From a checkpoint of a small transformer trained on Wikipedia.
Size: 16 layers, width 128, 2 heads of 64, 3.28M parameters.
Training: a variant of Adam for these matrices, 138M tokens, 8417 steps.
Each number is 128 + 24 x the weight over its row's rms, rounded and kept within 0 to 255. Layers, rows and columns count from 0. The size above them is the row's rms in percent of the matrix's.

# layer 3 attention value, 128x128, rms 0.06, rows 36-63, columns 64-127
size [110 112  95 113 106 105 114 110 113 107 108 113 107 100 104 103 105 111 108  93 111 107 103 103 107  97 116 117]
[[120 102 177 135 117 161 145 153 169 102 134 141 173 112 137 145 151 169  74 149 162  70 142 161 127 106 159 146 108 118 132 106  84  82 105 119 141 163 144  94 119 104 136 166 127 142 138 114 147 111  94 121 157 150 169 133 116 127 123 148 145 145 123  72]
 [104 125 166 197 111 141 117 103 150 132 149 118 111 116 122 130 144 140 108  99 151 128 129 175 138 113 173 164 143 131 133 126 109 119 122 127 134  98 118 117 155 119 127 154 132 129 116 143 147  98 111 150 137  99 112  42 119 155 114 129 134 162 118  84]
 [136 134  68 113  75 108 185 156 160 139 117  85 143 163 172  90 102 150 100 157 104 140 108  98 149 117 127 124 118 102 148 153 118 198 176 134 121 164 122 145 126 132 122 104 116 117 143 124 127 117 104 137 119 169 107 132 141 140 146 164 139 137 138 168]
 [130 135 154 156 145  99 118 112 105 124 152 121  95 178 145 138 155  87 188 142 106 128 124  98 112 120 101 154 152 138 124 148 127 193 147 167 153 116 130 120 139 147 183 157 114 118 149 149 166 143 158 129 116 145 153 155 121 145 115 111 152 148 130 102]
 [135 142  81 163 143 103 173 110 133 137 128 117  96 185 165 136 127 124 151 137  87 153 143  90 141 102 152 115 116 134 137 109 158 135 128 145 115 110 128 139  91 122 110  70 136 119  91 120 102 153 146 142 111 168 114 141 114 121 119 118 108 123 136 142]
 [128 131  99  80 119 148 118 129 104 131 135 116 124 122  89 133 116 177 133 131 185  98 109 173 110 163 120 145 142 121 151 141  76 134 104 121 135 138 119 125 114 129 165 177 171 133 107 118 109 156 160 144 141  96 116 132 132 117 134 118 117  56 145 144]
 [ 92 117 137 107 122 117 121  78  87 139 117 146 135 100 169 140 130 148  91 151  96 166 131 145 146 125 148 119 120 123 118  72 167 108 114 137 130 123 124 129 128 138 142 126 141 148 105 129  94 121  84 120 129 125 118 159 119 112 124 138 148 109  98  70]
 [164 128 163 168 117 147  90 107 180 147 160 108 147 187 108 170 114 185 101 178 140  83 159 127 142  99  99 116 140 123 133 141 129  99 116 157 116 115 165 122 131 136 125 135 114 106 172 126 147 133 131 150 146 141 146  82 129 125 120  93 159 117 142 131]
 [156 139 132 164 115 137 136  78 108 132 151 155 129 133 154 146 172 150 127 122  90 146 142 167 117 113 131 130  93 102 139 122 107 119 114 164 108 141 110 114 126 141 123 116 120 128 122 136 101 139 110 149 152 169 105 154  82 124 117 153 148 176 102 108]
 [145 119 120  75  73 104 122 118 109 156 109 132 190 101  95 100 105 141 162 157 131 179 126  91 130 127 101 118 119 102 142 113 126 130  98 122 122 149 158 136 122 137 135 101 129 116 135 138 144 124 115 102 128 106 104 118 153 135 142 122 123  79 140 153]
 [117 126 134 141  95 129 133 148 147 103 104 117 123  92 106  37 142 165 116 131 102 118 105 132  97 126 131 129 141 147 138  97 123  65 164 153 113 106 146 101 132 132 134 133 150 151  93 162 105 153 120 123 137  82 139 120 151 144 152 149 123 130 144 125]
 [106 128 107 130 115 152 120 111 124 137  87 135  72 107 155 114 137 153 152 105  60 163  95 131 124 158  73 168 104 136 100 161 143 154 104 108 127  96 144 134 100 126 143 125 149 145  95 153 111  75 118 128 100 152 109 179  98 112 139 124 125 132 153 122]
 [119 130 110 100 112 117 158 166 148 135  71  90 153 128 139  76  89 152 127 126 125 119 131 106 140  98 138 120 140 138  91 108 152 169 145  79 177 125 130 114 137 116 152 163 137 136  96  94 150 139 102 138  85 134 121 140 178 142 147 146 114  89 118 107]
 [152 114 123 163 204 108  75 141  96 102 108 109 102 148 126 120 128 109 147 121  78 160 120 115 123 144 140 152 151 151 141 140 113 106 185 122 105  91 107 115 117 173 135 129 138 117 105 118 108 111 120 148 133 159 126 132 124 136  94 102 169 127 136 117]
 [ 81 105 151 128 137 138 149  90 161 179 136 159 184 118 139 117 120 179 121 141 147 120 129 134 152 121 149 109 111 134 122  93 150 114  94  94 137 132 124 166 154 127  93 113 128 132 140 115 154  93 153  96  88  74 127 108 145 108 139 151  89 138 135 133]
 [120 121 156  95 176 131 116 101 109 101 168 152 146  97 177 184 145 111  93 140 167  81 138 182 109 158 153 129 119 127 132 140 103  93 130 100 111 156 103 104 124 117 140 138 141 158 157 109  78 103 117 127 145 131 149 158 104 114 108 136 129 110 100 129]
 [100 131 178 123 123 172 114  91  76 128 136 133 155 142 121 160 175 109 149 105 165  78 149 164 120 113 125 142 144 118 133 147 164  92 120 146  66 151 118 137 146 101 135 126 149 128 125 101 115 161 137  99 124  83 139 121 136 121 122 153 114 162 109 136]
 [135 131 142 133 145 111 121 185  92  53 105  93 126 120 137 124 121  76 123 127 110 115 121 132 110 142 172 144 153 133 129 110 141 124 170 113 132 108  99 123 113 151 132 141 140 133 145 124  97 134  77 142 168 118 129 133 161 143 101  92 147  94 154 121]
 [100 115 161 135 135 101  91 160 140 100 128 102  88 131 123 125 104 140 119 147 128 123 117 113 115 180 108 111 141 120  94 119 126 112 146 140 111 120 158 127 115 112 117 107 131 142 153 140 100 120 136 138 132 132 124 126 102 111 123 108 100  89 146 111]
 [117 132 111 167 124 148  98  99 145 138 154 152 179  84 114  91 116 118 164 111 156 131 118 142 159 134 136 115 114 147 139 136 136 126 129 103 158 115 103 137 145 139  83 111 131 122 147 143 134  81 143 110 118 119 133  76 141 130 111 116  92 172 130 140]
 [102 120 138 140 110 106 114 146 167 110 139 176 143  91 131  65 126  90 128 176 143  98 144 117 138 163  92  73 118 108 106 131 123 116 139 160 144 108 148 108 132 110 109 123 123 146 149 148 132 133 134 119 134 168 124 110 135 135 155 136  87 151 126  77]
 [ 99 127  69 141 126 149 150 105 152 116 154 132 159 122 104 106 119 127 118 113 172 136 113 113 179 118 192 101 133 127  92  98 106 127 130 107 153 118 138 148 136 109 121 121 122 129 150 159 114 142 131 135 160 106 139 116 124 108 121 121  96  99 130 174]
 [122 163 161 125  98 143 126 156 124 137 157 128  75 131 156 173 158 141 104 108 138  81 115 151 126 114  93 128 129 141 153 160 133 168 114 126 101 150 128 113 126 127 150 135 126 124 149 113 126 151 126 110 142 141 142 101 131 137 130 118 149 125  97 133]
 [121 148 170 137 123 138 141  95  78 157 109 164 116 108 158 149 166  88 141 120 152 160 166 189 115  98 158 121 110 135 100 149 148 154  79 137 145 135 127 137 138 109 144 122 123 103 133 123 136  74 136 170 151 148 145  85  81 140 137 120 110 104 108 119]
 [154 143 171 109 110 141 149 104 132 148 120 141 118 129 148 113 149 175  88 103 106 158 122 191 123 100 138 161  99 111 160 117 138  99  88 158 102 134 139 121 134 119 133 140 124 134  87 142 129  96  85 147 130 139 145 108  90 127 124 165 156 134 131 118]
 [141 124 150 103 166 154  71 125 139  99 122  97 146  82 114 182 114 139 119 112 131 143 118 187 130 143 114 166 134 139 124 123 135 141  70  88 132 129 140 146 115 147 133 133 145 133 139 109 103  98 114 123 133 130 122 134 121 118 104  80 172  83 134 108]
 [124 130  82 128 158 117 192 107 129 144 123 117 116 141 183 155 124  91  99  87 122 164 112 124 146 123 154 124  79 137 124 123 130 132 106  78 145 122 108 170 106 114  96 105 124 126 110 132 111  70 140 131 110 143 111 163  94 106 134 131 127 104 125 158]
 [120 131 120 133 115 166  85 115  87 129 125 177 128 115 101 111 157 113 121 142 135 137 111 115 134 155 105 109 139 116 119 163 164 123 153 134  98 128 127 120 180 153 102 127 145 131 149 150 129  87 144 130 167  95  98 103  90 127 117 152 115 195 109 143]]
# layer 3 attention output (transposed), 128x128, rms 0.141, rows 36-63, columns 64-127
size [111 111  97 106  98 103 113 107 110 105 105 114 102  97 107 105 106 110 109  93 112 108 103 103 104  99 115 115]
[[122 158 111 104 108 108 148 174 106 123 142 130 141  95 111 124  63 139 117 108 118 155 164 159  99 183  89 160 157 141 159 134 100 118 100 141 104 124 142 119 138 172 110 122 170  94 144 152 116 118 111 103 150 140 125 160 152 136 127 179 131 124 143 110]
 [141 139 145 145 140  84 117 197 111 156 130  93 164 119  91 156  89  93 136 137 145 156 125 159 131 159 154 134 140 108 137 135 161  74  92 143 109 105 122 126  99 159 123 100 169 165  98  96 116 132 125 101 123 124 118 169 131  95 187 148 115 132 156 125]
 [141  96  83  87 137 125  98 100 124 134  95 166 118  75 134 151 151 153 135 129 129 145 121 136 169  99 143 119 120  93 124 135 162 108 133 112 138 122 153 164 145 148 159 134 156 123 157 133 146  97 130 116 103  97 125 102 124 115 132 172 149 150  94 114]
 [139 104  95 128 132 108 123 155 144 177 123 139 113 134  97 124 119 124 148 143 129 123 134 124 127 130 158 105 107 118 119 154 132 127 113  92  91 104 110 141 140  61 130 169  98 165  83 117 140 119 111 110 126 113  89 149 149 128 120  88 145 137 126 136]
 [104 112 143  83 144 128 113 149 136 146 116 123  97 140  80 110 165 152 127 121 106 132  98 132 202 124 146  93 117 134 118 146 116 106 132 116 137 111 144 141 150 104 156 156 123  93 118  97 143 102 143 155  87 103 130 100 126 141 172 119 114 122  95 156]
 [115  88  69 157 109 126 123  92  58 133 144 105 116 154 124 129 129  96 115 134 143 123 169 112  77 148 129 157 127 139  98  79 138  94 136 126 128 188 130 114 140 137  74 118 140 120 165  98 171 120 102 126 170 114 103 114  97 133  92 114 152 134 142  81]
 [169 118 185 122 107 136 120 145 144 116 145 102 124 162  91 130 148 123 154 135 129 112 154 103 173 120  95 164 122 164 146 125 134 118 110 146  90 112  96 108  87 129 126 117 142 110 139  87 130 122 144 162 151 141 171 128 134  96 138 168 118  87 145 146]
 [ 99 107 130 109 146 100 133 144 122 125 108 120 129  97 114 116 127  97  95 135 129 127 126 139 163 143 122 133 180 144 138 111  79 129 136 107 102 112 133 120 145 116 144 154 103 121 104 115 138  88 136 133 127 117  87 140 115 184 102  68 148 156 160 141]
 [104 104 161  83 119 150 105 171 138 124 123 112 150 167  76 143  97 139 140 147 159 136 151 131 153 124 145 118 142  97 162 116 115  65 108 143  75 116 112 116 116 147 137 143 181 123 125 100 107 105 112 113 150 114 184 134 148 149 193 113 109  78 122 145]
 [120 114 127 155 158 145 129  46 138  99 133 151  96 138 169 159 186 115 113 132 108 115 120  87 153  96 113 112 176 141  86 118 142 159 145 110 107 107 145  92 103 164 153 140 100 112 132 141 140 150 140 136 135 121 126  85  93 128  59 133 119 154 114 122]
 [169 131 123 114 110 149 141  99 116  95 128 141  91  73 160 139 135  81 121 141 144 139 144 134  71 158 108 124 171  71 112 135 157 162 113 125 124  92 130 160  93 119 143 123 109 142 165 115 159 155 123 138 155 159 156 120 119 118 140 155 152 123 130 100]
 [151 119 107 124 160 153 164 101 101 138 124 135 116 155 119 122 145 127 130 104 157 140 135 139 124 111 165 116  64 119 141 100 120 131 139 131 140  96 117 116 178 143  77 100 128 112 157 106 135 153 153 135 162 112 158  89 114 105 220 146 153  48 110 115]
 [163 167 101 139 108  81 147  93 135 141 148 155 100 127 140 133 149 134 121 121  88 145 110 106 164 137 109 174 137 137  95 157 166 128 142 153 136 131 154 149 118 144 124  96 103 146 163 147 156 156 147 142 116 151 130 103  93  84  79 170 137 130 120 105]
 [128 131 161 104 115 124 127 159 126 148 130 116 124 142 102 122 131 116 170 144 138 117 132 129 106 165 131 120 124 122 148 125 130 123 105 127 109 145 132 155 127  74 108 112 143 144 124 107 100 126 107 165 135 140 113 128 148 131 202  54 140 131 104 123]
 [141 142 151 173 108 108 125 125 106 135 126 131 103 139 145 146 138 109 109 108 121 152  79 121 167 119 133 151 137 163  97 130 141 167 140 128 176 113 152  90 103 153 138 119  96 159 122 150 132 132 147 122 136 149 101 160 113 104  73 149 117 133 128 129]
 [107 131 158 108  95 159 109 141 110 117 152 111 177 146 105  91  75 146 144 111 142 123 147 125  70 174  93 165  83 154 156 110 105  88 128 152 109 172 100 128 152 112  86 120 156  91 115 139 136 143 119 123 157 136 132 170 160 136 131 120 134 123 130 125]
 [148 123 110 106 123 144  84 127 161  99 129  89 155 143 123 114  85 108 112 107 136 171  70 109  69 146  86 126 124 123 112 106 145 121 155 125 154 154  88 133  99 137 141 100 112 119  73 129 135 126 128 132 149 120 125 175 134 162 142 107 114 133 136 140]
 [139 159 151 112 137 144  97 142 141 108 152 131 155 108 147 113 133 149 137 134 122 118 180 106  86 173  89 135 143  97 142 137 150 102  96 140  77 163 112 157 115 113 118 111 151 131 102 113 124 161 132 159  91 136 135 139 152 114 161 119 131 166 129 122]
 [138  90 133 101 161 168 169 139 104  89 124 136 138  76 183 116 166 124  97 136 131  95 187 114  89 130 125 137 109 163 162 130 121 122 132 121 136 150 125 144 151  76 121 158  88  80 137 144 143 146 141 159 127 102 128 113 157 140 130 125 155 139 146 152]
 [120 154 180 190 118 120 140 154 121 135 143 139 145 136 183 148 158 118  96 103 113 139  99 142 145 125 176 133 131 118  99 113 130 136 107 133 104 100 157  65 130 164 122 114  89 169  88 142 127 167 108 122 101 134  91 148 113  86 115 118 103 127 128 144]
 [111 147 129 116 126 134 170 135  93 142 118 141 118 102 169 128 161 147 134  99 142 109 115 101 129  98 152 133  69 159 123 131 113 181 155 149 108  92 139 102 129 118 147 174  84 111 145 144 133 131 120 137 126 137 168 125  91 116  94 133 105 115 126 134]
 [105 144 166 178 126 115 110 160 112 105 144 142  98  93 197 157 134 154  69 117 111 113 142 166 121 127 144 133 156 113 124 106 151 122 103 130 123 159 143 115 126 160 138 106 137 140 124 131 153 125 118 107  81 122  97 133 152  82  86 165 142 159 176 128]
 [131  95  76 118 117 122 121  92 124 137 147  95 164 109  73 108  77 119 153 160 154 138 132 167  75 150 115 147 106  97 147 123 132  98 164 152 120 108  88 165 139 136 115 134 163 140  84 109 152 102 136  96 141 110  96 148 151 165 145 145 166 136 135 135]
 [137 151 118 113 134 130  78 176 101 134 147 114 185 131 113 118  97 138  96 115 114 148 124 142 125 167 122 107  78 141 155 119 109 129 108 156 104 120  86 106 157 151 148 112 159  97  83 119 121 151 102 118 106  92 139 141 122  96 188 135  94 115 134 162]
 [139 118 130 109 127 129 106 153 153 118 109 122 153 145  57 147 119  81 128 137 126 155 176 139 148 161 109 134 160 102 172 135  99 108  90 116 114 121 107 119 125 171 141 125 200  98 156  99 117 114 111 103 150 104 145 116 137 122 184 162 125  92 133 141]
 [142 146 162 163 120 132 135 117 154 100 163 133 168 163 126  97 115 110 117 129 136 124 154 139 121 166 105 163 167 130 135  91  84 125 128 156 118 154  99 104 149 155  61  73 166 138 108 123 105 130 146 154 127 115  95 142 120 113 139 113 143 122 158 113]
 [121 149 144 146 133 138 110 150 124 141 129 136 151 169 100 123 125 174 119 105 109 150 123 152 187 100 159 116  89 136 131 119 117  99 108 134 185 146 140 118 175 139 115 111 166  84 138 135  97 120 146 133  86 109 116 113 132  99 181 168 126 116 114 152]
 [140 110 163 129 128 131 118  98  69 126 120 121 155 135 165 128 128 122 153 139 191 131  96 135  94  84 127 103  86 107 139  77 126 118 147 136 122 135 108 119 104 133 134 116  99 158 175 119 125 146 102 108 164 142 165 151 135 146 176  68 108  99 141 126]]
# layer 3 attention query, 128x128, rms 0.0653, rows 64-88, columns 64-127
size [123 138  94  97  84  73  94 100 105  94  95 108 114 118  90 117  94  82  84  71  85  93  88  89  90]
[[170 138 156 123 111 143 122 133 124 115  79 101 153 153 119  83 118 127 137 153 147 111 138 131  89 139 110 136 138  98 126 154 150 117 130 121 148 123 105 119 107 147 171 126 112 157 125 128 152 156  97  68 171 118 194 132 161 120 120 146 136  88 104 147]
 [127 168 125 119  79 141 181 126 157 147  94 142 136 168 104 147 127  56 116 151 126 137 104 169 125 142 131 121 102 130 109 126 143 118 102 135 141 103 117 155 154 167 144 176 112 147 117 144 123  82  87  99 136 131 160 112 132 106 139 131 140 143  95 156]
 [103 113 104 126 162  60 119  93 113 119 161 129  82 105 126 110 117 141  78 116 112 141 117 131 146 123 125 127 117 155 136 114 131 137 154 122 150 131 168 141 120  94 100 101 116 115 127 137 134 113 127 162 107 172  74 133  82 133  78 144 119 122 132 148]
 [104 130 146 186  85 148 153 157 107 118 149 144 124 167 102 138 150  82 100  82 156 101  96 150 145 105 111 109 114 137 147 131 165 120 126 111 112 128 129  98 148 123 135 165 174  78 162 112 141 112 166 129 114  99 143 151 144 121 170 107 118 111 160 130]
 [133 161 161 120  92 178 100 148 133 121 112 100 127 100 113 129 121 119 151 120 144 101 143 136 130 132 111 144 137 139 125 110 153 127 119 142  78 128  87  93 133 127 168 145 160 132 150 134 162 120 121 120 153 127 147 110 191 143 122 136 153 122 153 147]
 [109  74 147 161 181  93 110 144 112 109 131 162 132 157 131  99 142 147 116 110 135 116 119 111 158 132 111 119 116 124 136 116 124 144 134 126 164 101  98 123 110 123 100 129 112 138 130 129 110 130 177 185 116 141 104 113 110 105 137 125 112 100 139  91]
 [163 169 122 104 122 104 127  96 140 202 104 117 140 125 118 127 109 104 173 191 116 132 133 143  78 155 137 121 136 127 100 122 110 154 128 122 129 146 102 144 103 159 152 147 109 160 113 136 159 140 127  93 175 117 164 112 151  99 122 162 131 104 113 173]
 [141 140 157 118 114 157 142  90 157 157 114 127 148 158 118 117 125  84 153 144 140 105 138 113 120 140 116 109 137 141 103 136 123 105 113 126 119 172 125 132 125 164 146 139 121 132 132 105 167 126 134  91 154  73 176 142 162 122 148 180 120 102 115 178]
 [127 148 113 119 133  77 146  87 130 140 104 135 164 126 155 101 132 138 134 180 134 113 149 145 103 141 128 101 128 106 100 150 109 130 145 128 131 177 116 154 111 157 137 140  70 159  82 170 131 158 115  93 163 143 155 113 111 116  85 144 113 111  97 149]
 [ 93 115 103 110 118 117 100 143  75 123 133 170  98 116 130 146 135 138 130  82 114 105 126  84 122 139 135 104 107  93 113 110 106 147 120 145 117  93 134 149 178 133 102 128 114 137 143 143 146 138 138 119 120 199  90 115  85 129 112  93 103 125 127 144]
 [157 168 133 163 129 108 137  87 132 103 161  93 133 135  61 124 132 147 131 119 161 139 107 146 166 100 114 172 151 159 120 148 158 103 120  97 131 130 138 134 102  95 122 126 159 100 160 108 106 125  97 155 101  83 171 139 176 138 146 111 128 120 129 109]
 [132  92 101 136 122 148 102 106 111 130 139 177 113  95 141 152  77 103 120  67 142 116 102  95 159 123 124 159 102 151 134 116 152 122 119  92 106 100 133 133 155 102 140  99 127  85 149  88 140 118 153 154 114 120  83  90 127 144 139 100 118 152 133 113]
 [146 104 118 154 119 134 111 115 155  96 158 162 110  82 139 155 137 139 127  86 137 144 148  93 153 116 149 165 111 156 150 118 128 129 147 103 108  68 142 114 166 106 108 139 165  84 152  80 115 121 140 156  83 134  97 134 125 145 145  91 170 144 172 113]
 [116 105 148 167 127 126 137 142 140  86 177 111 118 108 100 152 126 119 108  88 146 118 123 109 164  91 114 146 141 142 137 127 111 113 138  95 120 108 132 123 117 132 133 104 200 111 121 102 134 137 104 181 105  85 137 139 157 125 144 113 143 146 144  89]
 [120 130 162  82 138 110 104 122 136 128 113 107 132 140 134 102  92 127 180 160 119 109 111 120 113 173 114 112 143 137 151 150 133 150 146  92 155 169 115 138 114 150 113 142 121 127 115 139 175 116 112 144 168 111 119 154 112 116  96 150 145 107 145 181]
 [128 124 138 154 118 170 115 131 122 115 148 143 107  99 127 150 112 138 120  70 106 126 109  85 166 120 139 138 122 156 150 121 148 141 135 131 111  90 146  95 188  88 107 104 165  86 153  96 108 135 143 129  94  98  66 123 155 145 159 101 146 150 134 121]
 [117 163 137 117 125 133 101 165 149 175 105 113 167 140 149 126 109 121 187 144 133 156 148 155 105 154 122  77 136  93  98 153 112 117 121 146 139 160  88 152 168 157  99  90 111 164 124 190 166 122 137  68 162 126 141 123 109 117 104 151 123 119 113 151]
 [117 162 168 122 125 124 125 122  83 150 126 133 113 143 120 152 110 101 133  94 129 113  99 112 136  98 128  96 125 131  81 111 150  96 126 138 121 142 148 162 127 134  84 137 103 120 143 109 132 125 157 138 156 118 150  52 162 138 151 113 116  84 149 142]
 [144 106 165 157 136  95 148 147 154 170 132 157 154 137  94 162 130 113 148 154 174 117 138 132 108 119 149 118 101 132 119 132 107 136 132 122 105 114 113 148 132 178 120 144 125 124 111 148 147 141 176 112 153 126 101  92 117  67 169 120 101 101 181 133]
 [165 165 162 136  92 181 108 178 121 149  83 105 154 123 132 138 124 147 129 116 135 161 130 158 131 127 107 119 106 164 101 115 163 132 108 132 154 118 131 128 112 108 110 113 152  89 160 159 114 128 142  91 139  82 157 107 168 158 136 140 132 131 146 137]
 [105 141 113 133  88 168 165 110 144 121 130 143 163 188 127 141 123 124  90  70 119 145 163 123 131  88 120 116 120 116 116 159 126  86  80 132 127 103 155 141 162 146 105 120 138 128 154 154 122  83 167 125 139 158 186 145 135 145 153 120 117 123  93 128]
 [ 92 140 112 179 122 132 147 152  83 116 137 127 170 172  82 107 126 133  94  83 148  82 137 140 155 129 105  80 141  99 103 128 171 106  75 108 137 139 140 133 141 121  79 140 126 128 177 131 118 135 156 163 148 118 204 112 147 134 144 120 118 127 126 142]
 [ 93  99 163 122 125 142 178 126 154 123 153 142 129 143 128 154 171 114 114 130 149 117 182 148 138 120 142 100  84 116 113  99  83 153 121 153 161  59 137 112 159 140 140 131 141 174 123 115 112  99 174 129  98 133 129 115 131 114  99 135 115  92 150 155]
 [ 77 128  98  84 137 140  99  65 123 126 140 102 129 106 154 136 140 112 132 113  94 150 118 125 131 142 145 129 137 115 162 118 165 166 126 162 134 175 117 124 167 108 136 132 116 157 102 123 154 101 144 130 130 149  96 168 123 147  96 130 156 174 123 124]
 [106  97 106 179 133  80 129 124  69 150 173  84 170 145 117 124 156  86 127  93 117 114 128 131 153  90  97 136 156  91 115 113 122 120 106 160 136 137 118 125 174 140  95 148 113 140 170 115 144 137 145 182 132  75 123 115 127  98 134  86 155 160 130 123]]
# layer 3 attention key, 128x128, rms 0.0646, rows 64-87, columns 64-127
size [108 103 129 100  98 115 124  84 112  82  83 107  93  96 103  89 166  94  83  79  98  92  78  85]
[[120 161 160 128 128 147 213 112 174 147 134  71 168 135 166 181 131 134 140 141 121 150 163 113 105 156  90 117 143 140 118 158 115 144 138  95 126 119 116 150 127 139 125 111 112 138 146 131 126 130 156 104 121 129 115 150 104  86 120 123  73 171 126 116]
 [134 146 121 107 127 149  96 136 107 170  74 128 117 137 122 119 117 150  84 135 171 154 121 111  83 130 153 131 153 122 147 130 118  81 131 115 134 164 118 190 133 165 139 104  89 150  68 132 136 124 122  95 115 154 126 152  88 142 144 137 105 119  99 145]
 [109  88 138 125 139 155 116 107 122 122 168 179 118 128 131 129 140 122 107 110 160 106  92 102 138  79 146 139  93 128 152  97 127 123 111 136  95 115 171 111 124 109 120 142 147 120 171 104  92 100 139 136  88 127  85 129 141 173 166  93 131 111 113 148]
 [138 138 111 100 138  81  98 136 123 129 102 124 127 113 133 121 125 141 109 162 138 127 143 147  84 139 145 133 132  95  95 139 123 149 147 132 103 166 107 150 109 139 155  73  86 167  81 165 198 164  97 114 145 145 150 118 136 131 104 148 156 107  86  98]
 [117 151 112 111 158  93 150 126 121 161 134  98 138 126 109 125 153 126 125 171 112 163 135 151 120 117 108 142 145  88 111 161  87 138 116 131 124 149  44 150 104 152 124 102 139 151  82 154 168 127 110  95 149 131 163 117 106  99 117 159 155 127 132 132]
 [110 108 159 148 103 139 124 130 106 109 114 136 123 151 131 142  74 123 153 127 123 118 116  93 175 122 127  92 108 152 125  96 139 133  92 108 137  97 203 122 149  96  99 100 137  71 181  89  90 114 167 147 126 105 113 120 153 170 139  94 103 121 156 156]
 [127 156 115 116 148 132 163 137 140 118 109 111 143 118 128 122 147 105  70 154 149 173 132 142 107 139 140 133 140 103  98 158 134 106 151 142 144 176  78 169 119 199 146 154 105 181  82 153 128 126 105 111 116 152 143 140  79  97 110 172 139 147 100  96]
 [101 147 137 146 165 123 182 140 132 139 103 137 122 109 124 126 179 153 124 150 144 160  96 154 110 147 117 138 135 114 146 115 119 132 126 141 108 190  86 183 141 175 128 124 134 155  99 144 130 106 146 142 111 148 117 132 114 116 135 181 165 124 121  87]
 [ 87 162 125 114 126 124 173 125 130 132 138  76 168 134 128 152 153 138  75 124 132 173  96 141 122 124 117 146 147 102 128 146  89  94 156 123 143 167  93 145 111 171 140 162 158 166  81 172 158  98 126 128 116 157 133 126  91  75 125 149 139 150 132 122]
 [195 137 138 130 101 149 150 176  97 141  91 114 201 142 167 130 105  99 159 115 109 125 123 155 133 176 106  71  80 168 125 115 173 125 116 118 144 127 143 105  75  83 140 146 115 119 148 153 137 121 108 146 122 124 109 145 146 114 113 107 100 132 137 121]
 [ 90  91 137 141 157 155  85 109 163 114 168 161 104 135 151 121 104 143 124 119 123 128 120  77 177  82 146 128 127 117 152 168 161 101 174 132 117 105 158  89  95  99 125 114 136  97 124  96 124 132 142 113 114 149 138 129 128 120 138  98 135 130 124 128]
 [135 125 107 134 100 109 117 152 111 113 112 164 119 107 128  95 122  90 156 107 121  97 137  97 133 152 130 112  90 128  78  85 151 131  88 101 120  92 167  98 108 103 112 126  77  97 155 136 164 131 159 134 134  96 103 107 164 172 135 120 100 105 113 144]
 [140  83  86 106  91 127 120 133 100 120 132 154 102 106 127 119 113 124 158  89 106  89 112 129 129 128 140 120 103 113 131 106 120 109 120 111 111 113 183  93 122  76 122 119 147  91 170 114 136 151 119 153 120 128  89 121 171 196 114 106 117 112 149 125]
 [109  84 117 125 124 147 128  91 163  95 159 136 142 152 107 136 131 150 159 139 112  80 129 133 117 133 129 156  99 118 144 104  99 165 149 103 106 124 190  75 167 106 110 161 160 112 156  95  95 152 173 157 142 109 124 102 150 196 147 117 117 113 136 145]
 [114 138 135 152 130 149 153 139 117 113 113 133 104 118 121 121 163 125 137 141 162 119 148 102 139 149 107 170 146 130 111  67 131 129  80 171 138 154  99 145 156 114 147 110 148 135  74 180  71 134 107 138 143 108 196 120 110 160  93 153 164 108 113 103]
 [168  91 102  98 103 126  96 134 106 146 106 177 107  94 146  82 107 114 148 113 120 105 138 150 126 126 140 107  95 125 114  72 132 117 109 120 111 137 161 118 105  98 134 114  99  78 146 103 173 133 121 143 149 119  83 112 158 169 121 114 127 104 112 153]
 [114 171 127 124 156  84 163 110 113 156 103 119  93  82 129 108 112 130 120 135 155 131 139 148 111 158 111 150 171 105  99 132  93 123 147 107 170 177  87 151 122 158 137 126  93 160  83 148 157 114 112 115 144 139 137 130  77  78  93 172 144 129 112 122]
 [157 130 164 144 124 142 150 102  94 161 121 137 107 169 155 126 113 129 127 140 110 123 151 144 105 164 129  66 123 103 127  80 121 140  82 103 131 142 162 145 119 117 111  95  87 117 157 132 146 128 156 135 133  82 108 138 148 151 124 102 112 141 130 148]
 [116 129  99 114 146 154 155 112 127 176 105 125 123 109 134 121 138 140 158 140 125 116 123 123 125 105 142 120 153 113 131  75 119 121  99 166 119 206 108 136 157 158 165 179 116 127 126 131 101 120 143 130 110 132 126 139  99 153  98 153 104 125 143  99]
 [139 115  98 113 120  84  94 152 102 139 105 173 103  79 135 110 104  97 119 102 179 121 156 105  97 128 124 110 125  77  78 113 131 160 104 149 119 141 110 147 105 118 133 106  58 130 124 121 131 117 146 109 151 126 147 124 109 138 133 116 120 129  91 134]
 [ 89 133 144 140 136 160 120 110 107 179 130 133 118 115  87 144 100 132 164 106 110 111 141 127 103 137 112  99 133  94 121 169  87 151 131 121 117 111 165 170 128  99  84 100  99 132 143  96 129 119 166 123 111  96 118 118 111 122 127 102 102 129 143 177]
 [ 89 118 164 133 143 140 158 107 126 148 157 130  96 125 133 126 111 152 158 153 125 144 147 139 108 125 100  94 114  98 119 169 103 142 107 130 175 105 178 146 105 109 141  84  83 138 136 105 116 120 158  85 129  70 118 153 155 118 136 112 116 124 177 154]
 [175 123 131 143 148 104 145 122 151 129 109  83 123 130 107 136 119 158 159 130  84 188 135 157 145  91 171 149 153 117 141 169  97 154 156  95  80 198 123 146 143 116  77 128 133 111 133 118 128 109 116 164 118 115 132 112 129 129 124 138  98 103 148 125]
 [198 129 100 103 106 127 105 132 116 125 121 151 108 126 110 150 133  87 143 160 118 129  99  96 126 152 125  91 148 119 103 145 115 123 109  92  95 111 124  99 127 155  68 105 134 125 123 148 166 102 113 149 147 102 109 102 137 128 125 128 156 112  94 158]]